{"vocab_size": 8192, "attn_scale": 0.0884, "init": "normal", "init_std_qkv": 0.0254, "init_std_down": 0.0, "lr_mult_o": 1.55, "final_lr_fraction": 0.0, "train_tokens": 213000000}
Each number is 500 + 25 x the weight over its row's rms, rounded and kept within 0 to 999. Layers, rows and columns count from 0. Numbers have three digits each. The size before them is the row's rms in percent of the matrix's.

# layer 3 attention value, 256x256, rms 0.118, rows 79-127, columns 64-127
098:488474515479541500473484514524487519485526550571458530467521452488510557474497502501534496526464479481495497478515501518518475497487482489503534511510499545542512467495489481485492488530541508
102:522475489493497541497495520483531506479525471479545508526539542486528470534496496487488513490481491523494475504502492504470500533537514463497519443512495436519554522485508438511496482475515437
091:494519504465516487479525436452477482496505515514522479485529502513494511521508478516482511537530516496511502526491511550478463482508494453452496486491539502486503489495502522449462501498499472
106:495489468491492508488517512494486515486492509473532466483444481464432488503562501494503484499543492462474475495491536491502522469505523480463481488536467492512500510526513534538498502467488460
099:503510484537470499504556461545469509476501486496502509511503505506508492450485478452501501552487487504488507465554458492480489480529498483497544467488518534468490519504495497522507557434524538
111:537516470455492483483541540496513494532511523455531494493525512499510489505511484488493513485533497512479484522516476505486530513510527502526512494474495515465555506484532486522516497462487512
098:483508492508469502533518486460518549476523540548519523477538514490543469490457501492503468510478454519453502551535537484464478529512506498524490463495460497528562521508505482482512510488456515
103:502502542479511501496484511460449510489444515491442515524487468490481513479515464512510508470471493486467473493499485473455504513505521525516501533541501513495443530449515501524527539476496527
095:501468529464530493483474516456491494497507528510536488516492512506512514520477508498487494493462504572473517539531543500511473456493517504507544520419507530457483467439474532502475479492515526
117:469451526492467550505518489461512467538461501506506475470513534474495509509513521502476540518502464518491531439501554515559473513507500508514488514545501492536485467519533513454481532470525549
097:495491508469523510459507529493478480583476477476454485474495483504489493554498450513492519470469473491491450488476454515480492520480473475473488509526511488469518505506495505543498542501513515
105:490515516483521462501493480490487481505488519547534462501538522466564490506467452497489517472498507498504512492480474494492509532503498483508514518495483575473499477489462456504502534506556486
103:540479512502510476496468532494535488529475457496444512487489519510519562518533561480496501511496520466488520499536488515486492483494502511514518526491534534524504470451496506490501466528494508
111:544494470518539487514508488497508476531533523485518494523497511495517508499457515506528488489512449503480482530543489503528529523472503524509494557469497501440489505500485508482481563482501503
101:508472519510493500493446505514472491471515541509562551513523500487518562494478547473479488469499477525538489486496524526509532509500498481488520452490516485507537488456513494443504486497505538
112:520510524451499495485486491567472486483506486473431501520486494501472497480535481472508486471507458507496510496510511482480508488551496502514556488505521502501515499524444497454518493513504532
116:466492495514520543444523499523468509502535525484502500484501491471455507479509473498510474502479476513558474494502534475499514496501504544493510521534551501507498496484503485522520513491545495
105:460480496476478498496541511478488504534465482535509470468489509496541501495476495501480480473502450533542484519500500524529516537511489510507493486519554492493528488488457485518510501507543527
113:535507498506482541486473484529501500543491482534536463517490508507540481536479487503525523517512467469503450535458471515450504535479480459538456506506512489523513517497544478530518488484507514
102:497519480482469529486522512541476456499479523503503519530493487510472535463515538473487476512518490465501493562486465494482565487485470540499489463476517486486499507493468512528537494543502501
110:469486501509490476453505436494480480486500526537533501499517550538482496515487498483487485567545463541525501518482496555523510483464480508483532541507507511481453529469476524516512469559530546
105:553508475486496503516466523497538528541487510506477511519513518489511488478519511462562503516490490449482500469500469455486493484496488505492537500511508560460499481472496497481512512475505508
111:483449475479499478487504528511519522446557521554504532521501516483482531470537518507478483524479504472510493483507497471513526454479484488457555518487487492512484469538492557508507444483474485
096:532494471496510455497511513526524451494534479433467541521450490545510500483509528534520544528489483525485535517514478497484453509540500467492472496492527521509498459484484532527496489452500523
098:496496514500504508489497483514542515453479503486474524501490494507528432550504520537536508471520475472510521540531465502487531515524518502515480508473499476529475521512534483523461477482490521
098:476528459502513555476496500514522508520478513461499501498483505495476481502530483501499487492461525545523454511502456514499496512552508470526461492473542468476497505523503512459463536495537552
102:522506532521490501521508476509525507462509465507487495458498497507491516461499496523495495506472483499474523490525534512533533498502560569511546509539509495462483536530530475488520524524485504
101:546509494500504505541517459488504446496462494487506506520518491509501479506506490467530497511489496493481495460461510582475469512490499506472499521511513499484508513513496512499435526519481483
096:563452536510486539532505489484504508505521514514476476492519531476482499507451510488502512563528514497491472486477525485496490511528484492534496510462518482497543497530546544479501499477500462
100:506444515512530499496491541523498468489500459533506548495514492492534512465545503504500503546472536521478520547446495513488504533497518465518492521532440485512498480494516572515546456493549474
106:544532483474562508515532470500547472462513502506500425491505500513495541507505509512467450508497493509456510527501474447488511496548516441509518513487518499467537558479512484501482519517473539
115:511494535487526503506518502493480516510490470533487523483513512510456545467518534504514525514537515497524528465496511514510480537495550507501497476480466474523529502501472523520496513500536496
098:505468485528485494509510448459487470488495488444494460538517490512507491578532522487519497487505512500455495517534525501515528479489506484530525472525484522485443504461497473466537532458537517
113:517499529497485495528508526493487474495519521512524517478486518523536470519478480500498492498525498506512485526538447496471508523522477513493447486505518546497470493481507473531514498469467548
095:504463509542493527494539507521458526475516535462500504487509501487475480499481465506473498521474509529462488463528498472496525464547541495479528545491509522509463526497533545489495508508454479
097:487538518500525500523477501520527446520480523465498505488504485507458554449526551513475504513499473507514514471474445510465541466493484522523504466497495479523500468481470480486514537497554477
100:475508495547518479448503506531473526495507503522481527525522506495561480521440509544509511487494494486483484505517507506543509499476529534489503475536448491487485493516493495521509516502559499
094:505505510574498522511528496477444518513510508499425479486498504473491468557519554512497517495526479508504535523481561505510452498466472431480500493513518494503501488525491470532462525515440506
110:467509528518538511511531481520502488518505468516503481529521504501519483462531502426520441503509493501464527496466510523517528507491544469513553524526493518530495486523479492496512489496470505
108:485502517473458488554483587516530508497536540514519487511496499570482484498537479505471493526522534518460495520482484559447457514505498467512467523479537494512528526489508520491541464481447476
098:490502477499498523477468502521512494529520473479499441482494545505576466466477503529521526469509536519517497502505502479484520510483538477514508479455491507476494507488499491463504449494515450
110:536505540507496485507493530487472466472504530489438498515538470518517478497491505506494548526506515500509505479497506497572492533486514504510498478527469474491504481532568551501475450459477491
098:495520499522503476456487467511511498481505524512537486515451552514500507452502494525458477488464513478497479518503481506535498483446519510454510571520472511495517538503539496520480480512526522
112:499486507491533531498492465469479518520487523515505486498516533479492512489520470489482485492538487491513545484565507455480466530499501490515513498537463520520454481453474525457508495498512493
110:514458541503527474483504499470526525506561497501482483489512537480452519496470527506480514500538541514498487513447523521474502524499484498494520514476460515480479500486518542509494529529513521
101:525509493483469476506527537509474496504455516462501536479519533494541488478496531505462510495515489502474500491514496487474506509498519465465468520528503487529475446494502456513511473490502535
102:500483475469505536485533470493483527473528490488482481425541541507492511515495505499543508539503497562507505501527471445567474546495429527516530505505485529492507508477434488556476511528494452
100:459534526494478519498491510452534486456519539462527542522504563435519504489473490464491543514483507502515526488513507524461524516476500517525436524487516501548502466526483458432464480498532489
102:536502447457532504485472495488473484506534490501495437521520486546483499494513517512529505492538495435494527478517518534550494490467483531513503535492478524488503536456526488523508545535502490
# layer 3 attention output (transposed), 256x256, rms 0.156, rows 79-127, columns 64-127
101:491509521468540476522505548497530486484494533523526485540537485497479482483464472508523534499504512462519486546520438524534469533490493496545514507488490507533508459496496507504497519493522526
101:491510477509522543507468484526488473524501494518447441500460506508511457462474502509494503527459487525497467472500458512514482496498509487470560503491497492489511501487498492477553460508501477
099:539526466470496411502506526488486511533477511469492470496534456470492473552478534503493513492522470510487500530505458477529517483486501480521455532497488475488485504517485468499510509512469475
106:555455495509494510504509467515503530499491477513494536475492491454519457522501488473477469475479518526533495482474497523473496473485496454467517489496510480491489517506450519488489489548476483
102:494520487491523477482483513505490506497535513478388572485512472495510502532548520499492505477505483471526465449487527493521468490490491519510515490490489544473470471502511509483477518522493472
110:460487557511545511471534518546508508521462556520510498489502517515521512524514503473507496508506551507511461513535494479485494465534483507505511495520488526515496481478490508516479485476500529
104:497478518530500505491416513454518484514510492487483441509515489505471508510511505452496487492505452488518495542493503561505512526519540476517520500522478497518526481522502497500536491447536464
108:502476477455546502481524480475532513505514481545484522522480509469520568513501515482466459511515533453517495485474462511509500465497511543496507474495496488496521537514483517467549471487478504
098:473511499515522527479451490498472509527491472538577528518521512474484522513543483524493486531532486515471517476495501494485503456471523485511516517481495473534481503504484497504483541519430455
112:541453553509510541466499482500485483537470470497505499447538475451499499555503437461482511477490517486504419471470507492477526471422519486484492501499485493507540496499462530506534501528475514
098:463434482486505523516499512530499536509495476550480536534499497466488525472504495510462545548518548461543461491507532476485530481476504500531466499522481479492547492537514503518490507510539459
104:535559487497485512475499524511523515546506496523474514514485459521559506467514516520479458487467476491517489525499480470506508504536497490536467553503512439474464504499500506506462497489477479
099:446500465481526472529522468510495488490491514472513506520522483494497542501488515504481479531496523525500490501523482486477440527524501515504512488526494522523514498458497502460534529558506508
108:471526534497520490470474499510463514476499532523551537496489490514504484547563515481455499487486508500503449516497491528491489513530498495538479475514482501490452505484509475501446484475504510
100:488499499540517559478487476486513493506489449507519477520486474507474468506493516497507493506523546508504521468518513444511469489524524500512521489547486489508469472494549495535483470476511512
105:501495513506518488475532470504474521524498504511535465547509479481486546463487482533508477478497518487475515461487480459502513522507520558473507475445538497497460503517484491517462511517516500
111:479456497516507497509484492461525500497469485520500528501488459501428547526474501497526482467523516485517481523542522492541520486521519461508496478517513501510521480465511507454524471500526491
107:467514492529502566508524520495507459500545496496503436514566536482533507500491481501480444528490527463506538506516525479480490476530541440501480474522485518468461472464479495480473531464500492
108:518502498479507508511511495517518515544478530532501493463512508491522439515487508511480520497561510456526513500480506466492471467543515447494494474519497507506506510482550452493510494482548512
097:521496463484485518511514504519514491481539532470525514482489493548499490518488529485487490510543523500534527488541553508477512505503498515507486480498516498481481489501488495529435486504548514
107:503540473518510477473467465493508495489543455489503492472527527493519488514483508533519489477498474526471501479450514536492505465487494528501470500545518493474495449474530467499493518516530550
107:503527449458541474522492457538526540454481512488509481498471484486478504494500539514503465516479475491512496483526498562482524513521513513515506467532516550540476506511502464487526499469478502
109:512476490490494514488522457485503495443513550500512484494513507478452497474501513540508469492523456493447515514471503481480507505527486517466534518470472517517461466508498502508517470500495491
100:493482486510545471498438540520460538507489500510487523536513527484484509505545482555503563488489501506497497480509509494519454513465511454466492519494493528525455530475499465474527499535467520
101:486487510474491464483529509437519493492473516481494494556541502519524501510493558495494503442456530510523519507498491547477507514508522492504463514507540496488477526469487467476476478481531529
102:496477484531555511519502519521511493499519484514487516472496525520526494525477514522516526545505487460507503500508519535476501489478516509507480476467508457509463466505492469492486489475461492
102:508527520524510496457521472516496489488504490452534546533487453523478497518494473478522465497466513535515480550462529525515509499548546513453506530462563496479495504445510518492474453488529514
107:489526459519488542517493460478471535493527496525481541540523507495465467476454509509485498499460466490512511460472493483473500535510496493465506508461457506521515540522491501489486495500514512
102:444512517501506515474514539503494495540471500467504523485487494498490528468490514499526477540493482502491479545497503491472540472508513510489513516503500495539498507499485526550517467502509512
099:537481520477524502501498544505545459498447503530544487539509487458551474496520500518509520492525495512480488491527499511474443521506482526483464491496539504480491444472495476477510486475526503
103:510530505518498474490491529511510496522508502482501500511519493530560545484445510506530486531469464528565503474469469494523479498529477500484479518489489469539481498485432483476505492552459532
106:541532508477501482465513532512490465511463491486551499520541502512517447486469513526455506527557514484515492532444491505479509519463485539541488499487516503482535476486516455462482516473498496
098:498520469505515503453500462510472571524513525529506485499500514462497491501477509553522502469482476566522483510470517547529489502520502492502503473484525521476528543515473532546484484511487485
111:477447497490485468493467510476513540481485509488573536534481474519485548518494544432462549502500517493507475441498526504515469549472508504529503483540453537532467509478492502491501513475501474
097:484500518484569499480546495478522480487520491479473549499517497538490510514515536506508532474494502507506499493498492536461456505515484523442512511488522450507495553522577539551518504548533501
102:464513493471490535510559522541511507511510482488501547496489528485499529506562471508469492514480563505485503512535460493540498529510516474465506510494443453489539496503508496486480514525484545
098:513485500492486517513519537482484475486540457528493491509531461524541496487525555501490537534482504512511518484492523509494489507537523516545503504490494479475566521508513510499482522470485534
097:500472538525517472453496502523482513477467515494483487503473497503497478507509541497484533485479451499514495505497489496469506475522511498460555486478524504475509472486463477464514480499542480
108:501538501542478480494503466444528529534455454490508511478506502524488487491503501464499477493481491525487514527502479521495503524528487507463453470516453529461515516473470532505455522474502472
107:526538464466512467502468498482547472523531492485508510471498519506530450520471527453553528556528504482508494477505480474514466535451489484496548509483525525520476506519492505508477532511489486
098:477512499504508495503486502534584488492485488444515499497457497475537450483531531489477516489489499546509479471504453505482500505492515472532459489493500493509471477487505498501504517467522536
105:481490519508508471510545490514462536546480482508515475492519486485489469511495463519464527550446463512552494491495513490466514516490485472475457522478515462483473524491555471518511485511461526
098:501495515511490456532464523474501476503500498480486524535500560485463556479506523549469481464462499509483486475522497496507507509573467496506458487464485511533468507475509494520520501544582548
111:495529481526483483482519533474489504489491516511462494496506503535562532497531496526499495473494476474511427492454511537550479487485529472493483504545499513484515523491493474481517512497475531
106:504487535498514476509447517488512468539480556446557500472539522497510484501497515533527521499462480503523513528451500528533497491493467449497549486518520436517494486478512466502472491495506517
101:543484469525517510487549462522441512496492499552495451487497508462516480528477531488495497470476520544530509479524511511504505526473534447526493487516478491473485533527538512523540498517486484
105:470511504523474502493510585542470493522542501500490498481542499502480517516482472504506472518504517494509514469512493533515479539503504507498496542522493515486492494492578487509490495465519503
103:489533515519482474463493510462501467540524493422512463501474469502469488552485496513505518492484531573508490531499509468469487540482498533535484475556523516523534558480512531490505483471525529
104:539531451487516497469504495508502512446526525523522515512463511538562461498485490500523480531472520490507493538492481504530445487470507506492509527521488508502536472475483492495533492514492491
# layer 3 attention query, 256x256, rms 0.116, rows 128-185, columns 64-127
086:541511494502490564512493509505497505461507514483506466481531520531497504547503497509468480480521545503504455482515484472521502538533554535512510523515481472484528524487497509543486485499484539
084:489512506512494483453479470520513485508476468483517480505484540505479489457481507505493527485491541510532553494487500495487529470456510503519504491500512498510496485486456530512495530504568512
088:498488491470512513513506504507524483528486528505525478526507487526504527494554464513491476499493484488496431526472516505546480533528505537494510509510534511542540519505534509492529492486496533
083:526506488485496500483522479471508494545538463463473540467501519483497524495463505499537492532537504526528509523481497506471526542496492435460507472480486519475508466494447508502515520483521517
098:504470483507571487503528491507504493460497486545537468531514525532518424533491484491483516494473502534489537521494497490495557471475488567453505505485493474456499509501462513524531522484532505
092:478540513500480480503483494521536530540501485514512511511514511486472502471533466524516481553516508534521508526511475513478560497527503480502533448520497519490518470483485464494486499446478504
097:473498471472513491531494495490511462504466486488506530473518491515528486505470498490505535471522448519472477513504499463515490511468477491441497475484518519507527501492491529469525521486537481
085:493503467512450549505506504550509515527492509522471520554461480527504538472524512515488495484496547468512504521489493511488492475529540503490480493479452511519495503461528522479470450502468479
100:500508510473513520465504485512464479518502467501483564472487501508527512535515493479506472489512496507519489529455465496498503521493430461526539474505519523457513460496511501469504495487543499
082:495525500467503497502536538520476461519490528468527516496530533511488521484459513525524511466476500516483517467523558509452463525499511523502506502468464470495497510508461490493505497508535461
092:489483519479497482523502523486474494524487512522520494476514519458527531487456508533523547453489476451495513548470483512554443492470472489482502496530562499460483473471484473495479533518505492
090:478485526527465487527500499503488548505486592538453475509575462486519481492507485537537475467507490500477485449513537520511474476500553517505435483504533550516552500513507499530512510496447571
097:518485498489492556478498528519554483488500499494539513528506529528484500516527539481475490507512504493523487524471557492509521512507491535580469511527536503491512507491461502517486476546452503
103:540485494503528498529516486479529492494519527499495485530507527487462488488509523469518506475505512516492431541542557549501510458481525539490504478501493489517513520535477500516495484504486535
105:510501477480506462487507505482496514498523487520465510531549485509524534497496524549514511493507517475482505514517509512558531495432541536495505529530507512515466560477529494501482486488468462
097:475520478517517498510490483514460452531493508532503525467530494449527488459448494534473540457476510512506489550500499480488493491528477500507468499501464517484509485522471505449513514493491486
130:464521497483460480533510538485479473530508479499502490469444480507527540515529496518504547465501510483515473480501512480547464466489457489558531484525514471500496504517517455494502472482530493
101:470507496553481499496498521496494519484495462481491520514478495499454522509500505471508480489508529499493505513505501493556521505520511481491546509462537492504543566485528464503465509532482465
105:481446500481502489495516524482540475554513468485496477475518492518484511505456470506531538474496513502465527489494487463475515485507491514483492485524545493491493499494512519517528507463510491
107:451476488531541484493506525522496491504597481503498469517526512484517464488478478514484459535558478498433461453524504514461490511523522478533492475504478496523506511503490508492489497469512481
112:501502459464527520511518513513477497473509476532489480523512512505497509508506530517510524505489513469469497519438512514484477496476451484530481487457488516510485512536445567509530496483547511
119:483483496474480535477493490453507469468506500502488516511470518540487485512513459524510521489512480485493504475492505518493504488490472484516550524529489480501508503496480569545471485501526483
108:538471498502548525455475462494537476460481504513465520511529537515487482496496482497483474502494496503486481507525525518473495512467487526491558523500481498479523504442513418485489450498448514
102:455511483483528519523495478482480517494511511536457453467499526518506500542479459470439517478511519465522489511483472453477533508519550467512520524499481502519500505571501476531444503506479464
097:469480516511487530468515501527470549504481494473529556455531499520522491527521491554467494512477497458531510455546453495504516496492532487502526530513473503420498544508471516499524523494482473
098:514473470513509500514505546492506516535525573477515516532511511504494476505509541488508540485510508520501544524500456495511498486524543517503507514482513521528531501485506494462469483503497536
100:486481530507457521482498465498502497497463468534492548527487494528468449504497475523506507509489522520515513489480451489516510490451532497479503477474487478507467485540514472495497516500546510
104:494457491487501456514489504494476476465515508497510463511440487517523442477476498527514511517523485466529492493530517472511478515497504511473514503506474484482507541489473463470483462505496529
110:498517485496501535525474485507508514532496481474500499535459458529497547493462506454525500511513477475488505525487488504524446496534464469486522505507501512455477485481512521432483524524482531
105:495506530518472471497491496521488519479442507493476484516508507482486497514488503469519464466468490514499485476472484483526520473455500516493480522535481480493480466516504514521455449462527491
111:521548455529479490485502546517515519466541507507508510489492539508506502515456490516503480465501479523472510519492505487480455502512541553515526513516521490476525508475477486476508480513503480
105:482491514532508438479521488477498458524551507483527469523523515559460465523484545498479447523462464491486466501506482466504477504504474472532456512508547503516493547519532517482528552475495534
083:485480511506501522437480489515520495535492491495488530511498539503514527463486487505495501486470538517546499499520475542492476513512526519504515506470474553513480470475479522494485503473479505
087:526465467513477466509508483492470517507481507507498458484491496549517526548480480486481494514512495524473471525502503488538503548443477538464526481511527466508514480523482461481514512488518491
092:497517531493506555487490539490524494511519518468545512545478513500461502509537504484493495498498523457509549517497526475508482459569531534470531530469487466494504522464503512515480504490525499
089:500485478503516502519513480450508507521509454505504522445502499536524504502514533477480513501499465514479462502486515507514480537433486465472497450542517532510500503513482472481486575526515538
087:542501521522479560550530518478446523513508513443445479573490507490497537516507515537504533499506519473531474518505468502515514463529517478532487550475494508464527517509494503498506464512465475
090:516488470512524488547469521473494487527474463518481493536540488498526494532485483504503517515472461443435477499478492506500475490474530542453505488508519477483439480519483481476501517532511504
085:514519464468480527522462501527546545508517505505457486492463539487501506515501478520489531527532499452500522486514469480547511498558494540484489495526490544502515473541517489508499480502459517
088:485511439491532510483500494535476452520540479522539522516489521503518528510513493492469554517500471441525538498466522504461508492496530525476535563499493479438509481442488507500507467539495485
088:498527462467501530464452516514525511497483495481503487485474497487521494529517487553495531502487504509469490502551496466468502485509518484484482434485480506515480475513534476497533544497471513
088:494564459514456509528469492509481447555512473473499470515515451458495484477483484535522480519494485494493504498479478474533487509510422468459540511554546526522520461508489457502482488530511452
095:491448507498503514516515492522477502486513485491496509475513489487542480521490489509516525513480493525507457499463480495516500492460488489461524484521542492551480536500553481526501543496487552
099:507552479478513473510477548510521468491522507486492508512503468523489462516486471469489488508531454508460488470503534469508488512490495543488498517526482500531457485528484505463489488503511449
098:486544502534495511544470563480473500501505445505500463514475510506510497465504539506493533481451495504496487539496467524492463509492486540523503486496545496552490507513482447527495520489506496
100:486538507515489527476477450509515483504530495512475480528439528488528477484536517490493503511488487523492505476530476534519503473505502470533498510515524494521491555448510497524480483508499478
108:474538506519506527493510509458494466514542511470504479484552482516532511503502500473481489483437518483473489474510512472487482460484484485534490506492494479518447479504484506483517490469532545
101:532483522511500534515493490511490522497517522477505503574497527512454508476496553499522492529477528522489541492502489523509500475504517493498524540441519492530532460538469462561509450497474491
128:459499517471524451482534511491511528534468480491483483467518469504494489501524490497511503501485550509505498467532491511499477488487469478497483474521516508502469513487512524505498503496490507
104:482518511513480530472484483468525463546468506503531517519510511499523495459492529470533483499470474514489554491478500518541502485488483508507468507516494459498523503444509499526512438468490514
105:499480457481509544477491478492550476488507485505482499488520498468474520510493534504494447489525526520486520532516452525506549513544553539537526502493511501487514546480511488518471471492491504
095:491517420527478473499501477456528485525504504525520516460492485486527484474533476495501484504417540504510517510520462469501537493524485500489495487529524484540527505508489507474531537529553502
106:511463496489516521533527504469517505536485522500532549511510528512496483494550467492512491516473504512488499520498481486467488530511512498443518477514450531512510519448456479455539509462524545
110:527463501535505530483510503567545524524523514551503496492486522467521505457523523535499532505485531465549477477510503513497520521498500438526513532473563508519496460513484505493488511512521484
099:480507501489476472486503521517512520549432483520526502466503510522494554509491487543499525482467502515478487504487528470499498512486523512495482529507488494515484560479513514466504528476443488
107:529478505512560487490447499452493507494548506472510514504498510494496531491483522498525471513496532517540514545495465523508455511445537488497518502494493527491514481495502467549513510460515483
116:525495485504506481519484491492464520496490488469474510458531471472510498484459465473533539498508490535487503537506486498518534522522500521479546492533504480530490493510502551511508508492535502
094:465530526481509519483478532494519524488438462494502477482504490548485463496558476514501502519508478524522478496526517453493511585488459503498491470517478481504482522489544460491526472513534542
# layer 3 attention key, 256x256, rms 0.122, rows 128-185, columns 64-127
082:524498501475497456504485528491522513505524508502519508432486498477498446516499468489509542512465501504527495525475513518470493523486463475513486462518517506498492486505540505444444517484508471
081:512492476512502500530546533504503508489517495467488503515469485537502470523513479429495468505532454517469499507504562519482524552540501486521527509493490514524469495493508525461502468541525534
092:490475503506479472512494459501489498494509457497516523462495496466467476512494522533446532476504496493503444503512469513480446475447499489497484497545513464511507521508511491475476523525500464
083:515488502490483535512504510509512500493487532467494502520483438483467499496495490438505462500452521494484501498515513516515503483551570529480542551507482496518471501526504488518492492496482495
088:489471509521488457521451488501531502509546506469504500481505492510482508522524472532488488504497486482524529513481496485512490515470470459529507489513486499509500459521519476481431480490516461
091:492467473497496516480508501499479487514484490494451496514506461457478504491520492533519497527525513487495554500510515502543513508480441515506541574478520494506535502539482534540548494515553491
096:515490473504546412474487489479522535482521487503484503496474489457535495499511500488497540500501519476527473511483495496496510533434470490530491508531490526499468537465531530492489483469511466
099:461531484480503493502505479497493489472494477528477468545484496517484527480491510493514541516474494479428521473482474484533506517512474502513531510516531483469558484518467483508482502538563504
091:485489455516527482513503553501481499539513481477503501483475487475475521478497515505531490490482515487487515520518489495529505496450450475538564512528503541527515493483480524459477497481486491
089:497520485479511500503494470537496511466501528533463479493489502517531430489534495479493531499505474486517448529511498491476484484479509500541421512494543505523478490473511535525542492483481514
090:511492550497500512554476487493490531554552476530494534487576522511516503516506478503528471476483488523475489587493477479450514491488466512516497500540516502495523460482508499496492487482492465
085:484505458433497479530522489536498481423476450506485524505508529543507480510529503549495542443510521486507484495504521518467478485499501472538454500500551472487489519524525494531531498528509497
095:534521479462534513497473493520497477519502542463483478526468505481504504487509480512495533495458499491511500448533486495492495511563516465505490512529505469519490499543451495492491485466499488
095:476479495496506505493501523515509505462475508497452512493561485502501524494552505531464535538461485495460539507491486507503494507474529502467492473508482531496445487511511501542489491471540522
108:499479459480502473466485518488543496493494500491534501493470575511483504479557529449511495476509462500545457516527471541516467517496456480507481497493480480488523483477487478494488490519535531
101:507495520524513567496556553514508514480500470504447514556501519533462471480483516485451482555491457493490517478502503470501525503510541501553487528498532480512514529464505466488523505507515487
091:529530506548515501491483531496482495541480543474502466469455511457503503484484484476488547498484509498455516502500465542495508547542490499482524494485481518504483513516477492460463499523518526
114:536467491475482557519483496468527519522529547448503510508478494526460519519505486503463491459507533483479436505503485501478525514524523524545503535528505525525524492524473488467496513490539527
112:478504483525507459484520559482495456542505509548508458534507469435525520484471462492496489513535495482457493528475479512494510505530518504489497497530470509517540506500513465505520490506469517
119:520577512469545499477506498498511473465463517513493521478464488513520438483488518432492519465497540533469486470483518479488504493485528491484504478535458561503499506502476478503491506486502487
115:503497468493501491461525513488478536498522446479478479500483530462462495503531510496513482505482497502528504484498476492506477568491448520506479460541525535485539493509457517451501474515490469
133:562524521454515508531547513492480462479536509455494481490492525514513489518500475478496554524522519506485460493489489528534520474507511451500541483495492526502538491510484478474492477488502510
116:507518539490512533492546462446508501443498476527509506478465520549532513454515512478495530505537472505485463525543535509509473537479502524480488510484476488510455533452511515512509490521460525
109:487506505506512504501488503470474448525487488489511452518479521462480467544482532477508463524552484454495457469462503528501545497502538495455502479514471485489507508502495492487573553478538502
110:485541471498540484505493506508555516472502505444521483496511492496478507504495507514491514518470455473510476486513513482481474486481487481515459529490515502492490421517540494510545492490537491
113:465513486503533513529537533519483469500483508545524515530512489466429518536520464473566533494517499525464527538545502529486549498504507487517532500493569578491502518506523517518504533474511483
113:478485480492520434513507520468507485547533498533454484511483493531464574526446500494526531485491518556518500469514486499557523463527517488504475529479538477521487524517478511524497495503503475
111:473523562538544514549505513469492496499517508527488496490462497543511504466441513512504534465519532518496480503543510496501526489499474477521508467476503510532446500510541517497500434531480471
117:477520504506469547510497531490507486500499512514452485525498522507484502487510467483529453515486444488450494505472521511495528477511487509540529508541518520501533518517548480473487476548470565
120:469508490506523450431485455506464501497521474489511515521515472454526553573457496470502544485474533461470502499493508484472551507494498467508506499487515518553446477476471516478490484482479472
122:473490488528469486495461531495530533517478514538502499477438499471515519532494482521510524520526458488489527496493580475492467477447515525537521508459523470474512525464515527519483502462514493
115:481498504465526513501476485538499468477540490514457507508516509476495525484540522492500510489522477532486497470564506511477489487471460510504480494500501504526467553498520492524468503474498486
077:438507526509535483474512490492500510470458553531507485472457514485471490494555493465495534497468476476452495489475510484468478524509498485484473494487490513506494496489526482484466517515510505
079:497510485473485508443472493488459518520507475460494515544521445453494508492484498474521478545536490485510517531485482479459526472497504517479485520533495479542491495517515555484515476454482515
090:486488490478506483546509474508462474507468526578484493485473523484537472469474466542484524454514529526482463493487484471473518545481460475492454500516515499496478494499502525503500513508508467
076:509504463454534491489442463500511521504550516473518491528511483452528516485484477497539483536498508467516524543465487493486492523519496489524504501504489512506543460487512522532500475453438502
085:473490525480512501500495487522518461476484485503531489459499497551475533509530501459471497518474473536471536505497504477513496501485529523463490497486477467500480475502501490486518484494518529
091:490514498531501448459492475504554544515527495512551514502531530482489539502479509544491512509492501486516483507482484466500517540500483488538479427514502489487528512505558471480466464454533495
081:462484517480479493492480496486496480526484477517494540483473452510465507504479481525519503487491505547510504497484532517510493544449486482482496518524543496498487521462482506498502491510526507
088:496504518515522529531467478495506538502480552501486490542483556488496417513518496455506550501468500489498464521484463497499529503512496491519480464502479507524535473498496534491501483514471492
084:479484516548479474468515467419504496496544507485539488437494523517526470494535483495507487526522468496518417509491524574481482493494526512506509522523475521508508547466532504478510502463481536
082:510536494509526494518466518464509513481522506530506534556510462501478500528498466491478480520514522494481495488475494484530544533453478489500518447488462470504513503488490549486502525446454470
093:514517482533514516491524497525486503507509484467507499537506514558476497513536454499468466504545479495518498449526465507505473487517530491532545485454522485511488498514517491507515521499532470
093:475516469481555447465477520450492499485523487536479444507548508490535498499506498498468513523463495518516509524466497471525529475475477493516477470520467484522511515476491513497495511484499527
099:515477505521484543511498451523509475502469466500501489457516500488514476503512474509517462476535490504528494496523494516463480515512499474515489482555533487453497459499533530511526501473483452
107:506507503520454507527462480520504524501494490479522516494510486501479468492482496485495533503486519461527531486468485505515462480497458469493480514469509538481465461515521504474496538498502450
100:509551488497507476488509539504456501495486499466502478514523509490510493464506491527449497506450492500579488515480495527524443496504491499496500488481498533518449506490522490500542472479540464
092:461462461497483509491499559506486439487502508502468519503517530516495484472472484494509515495548540537527538499524490520533467517512497495482504451537474467488463528473485487521511468536508481
120:483497497487495506474500532490541504463480500489473533545469485532512511508497515503442537483464486482469513518527507464492487505510529526460501505475510509494462524541491492524539481487508564
108:513481515499495503477474509496495506530457471544499516511481506486495516513502513530542514507538520473517481504506456501516495506521474486487497511497487551506523488508516489498472459538501522
108:446507497521528504467515495466525479491438486507494486483504527488464465509495525472479486488522491491502507490540483510553466490507504495475467500510500475477472467459506484527509536522473476
109:563485456526510519511481505545493496471480497539490498503483479508489524478523495501475530487494424499542478462544502476518543464555483452500509471545453474562469521479530506497511506513472463
115:451528454469498482494501500507523528491550516493536449508508554510515452461531504556475538460522520516503534481518504459481497493507472530485479526498520514505518486505519505504506480515502530
119:537482510467484468498518494500518481478499499494492478499468452495511490518507490493474505461539471482501517531508488511518491515531520465511511522491536520546533502533479529509476504546537514
107:467498503500504463475507491515519474502493543511474490455457520529488510495499496504489514481456482512499465506463509497512525513475473513506501503486529496501496523451494496534500458505484523
121:512532493464490522538527487522486474505483447487523525519507509529514565488521486521470543483543513509516463503543469481489479478458507527493476528491481477504494471523497516485491517513508476
118:474496482540524524517490494526479538530495523485541475512536448556517520521493479495485486513505510468489507525487503495436542499512512523488501455497514486506483496490500488462484487505461508
108:523476471518481483521515510476490517499468502495496472461506509506518511473539524507494530498480534500497507526510514543533503493475478492516527479517492527516521502470531537531528493512514505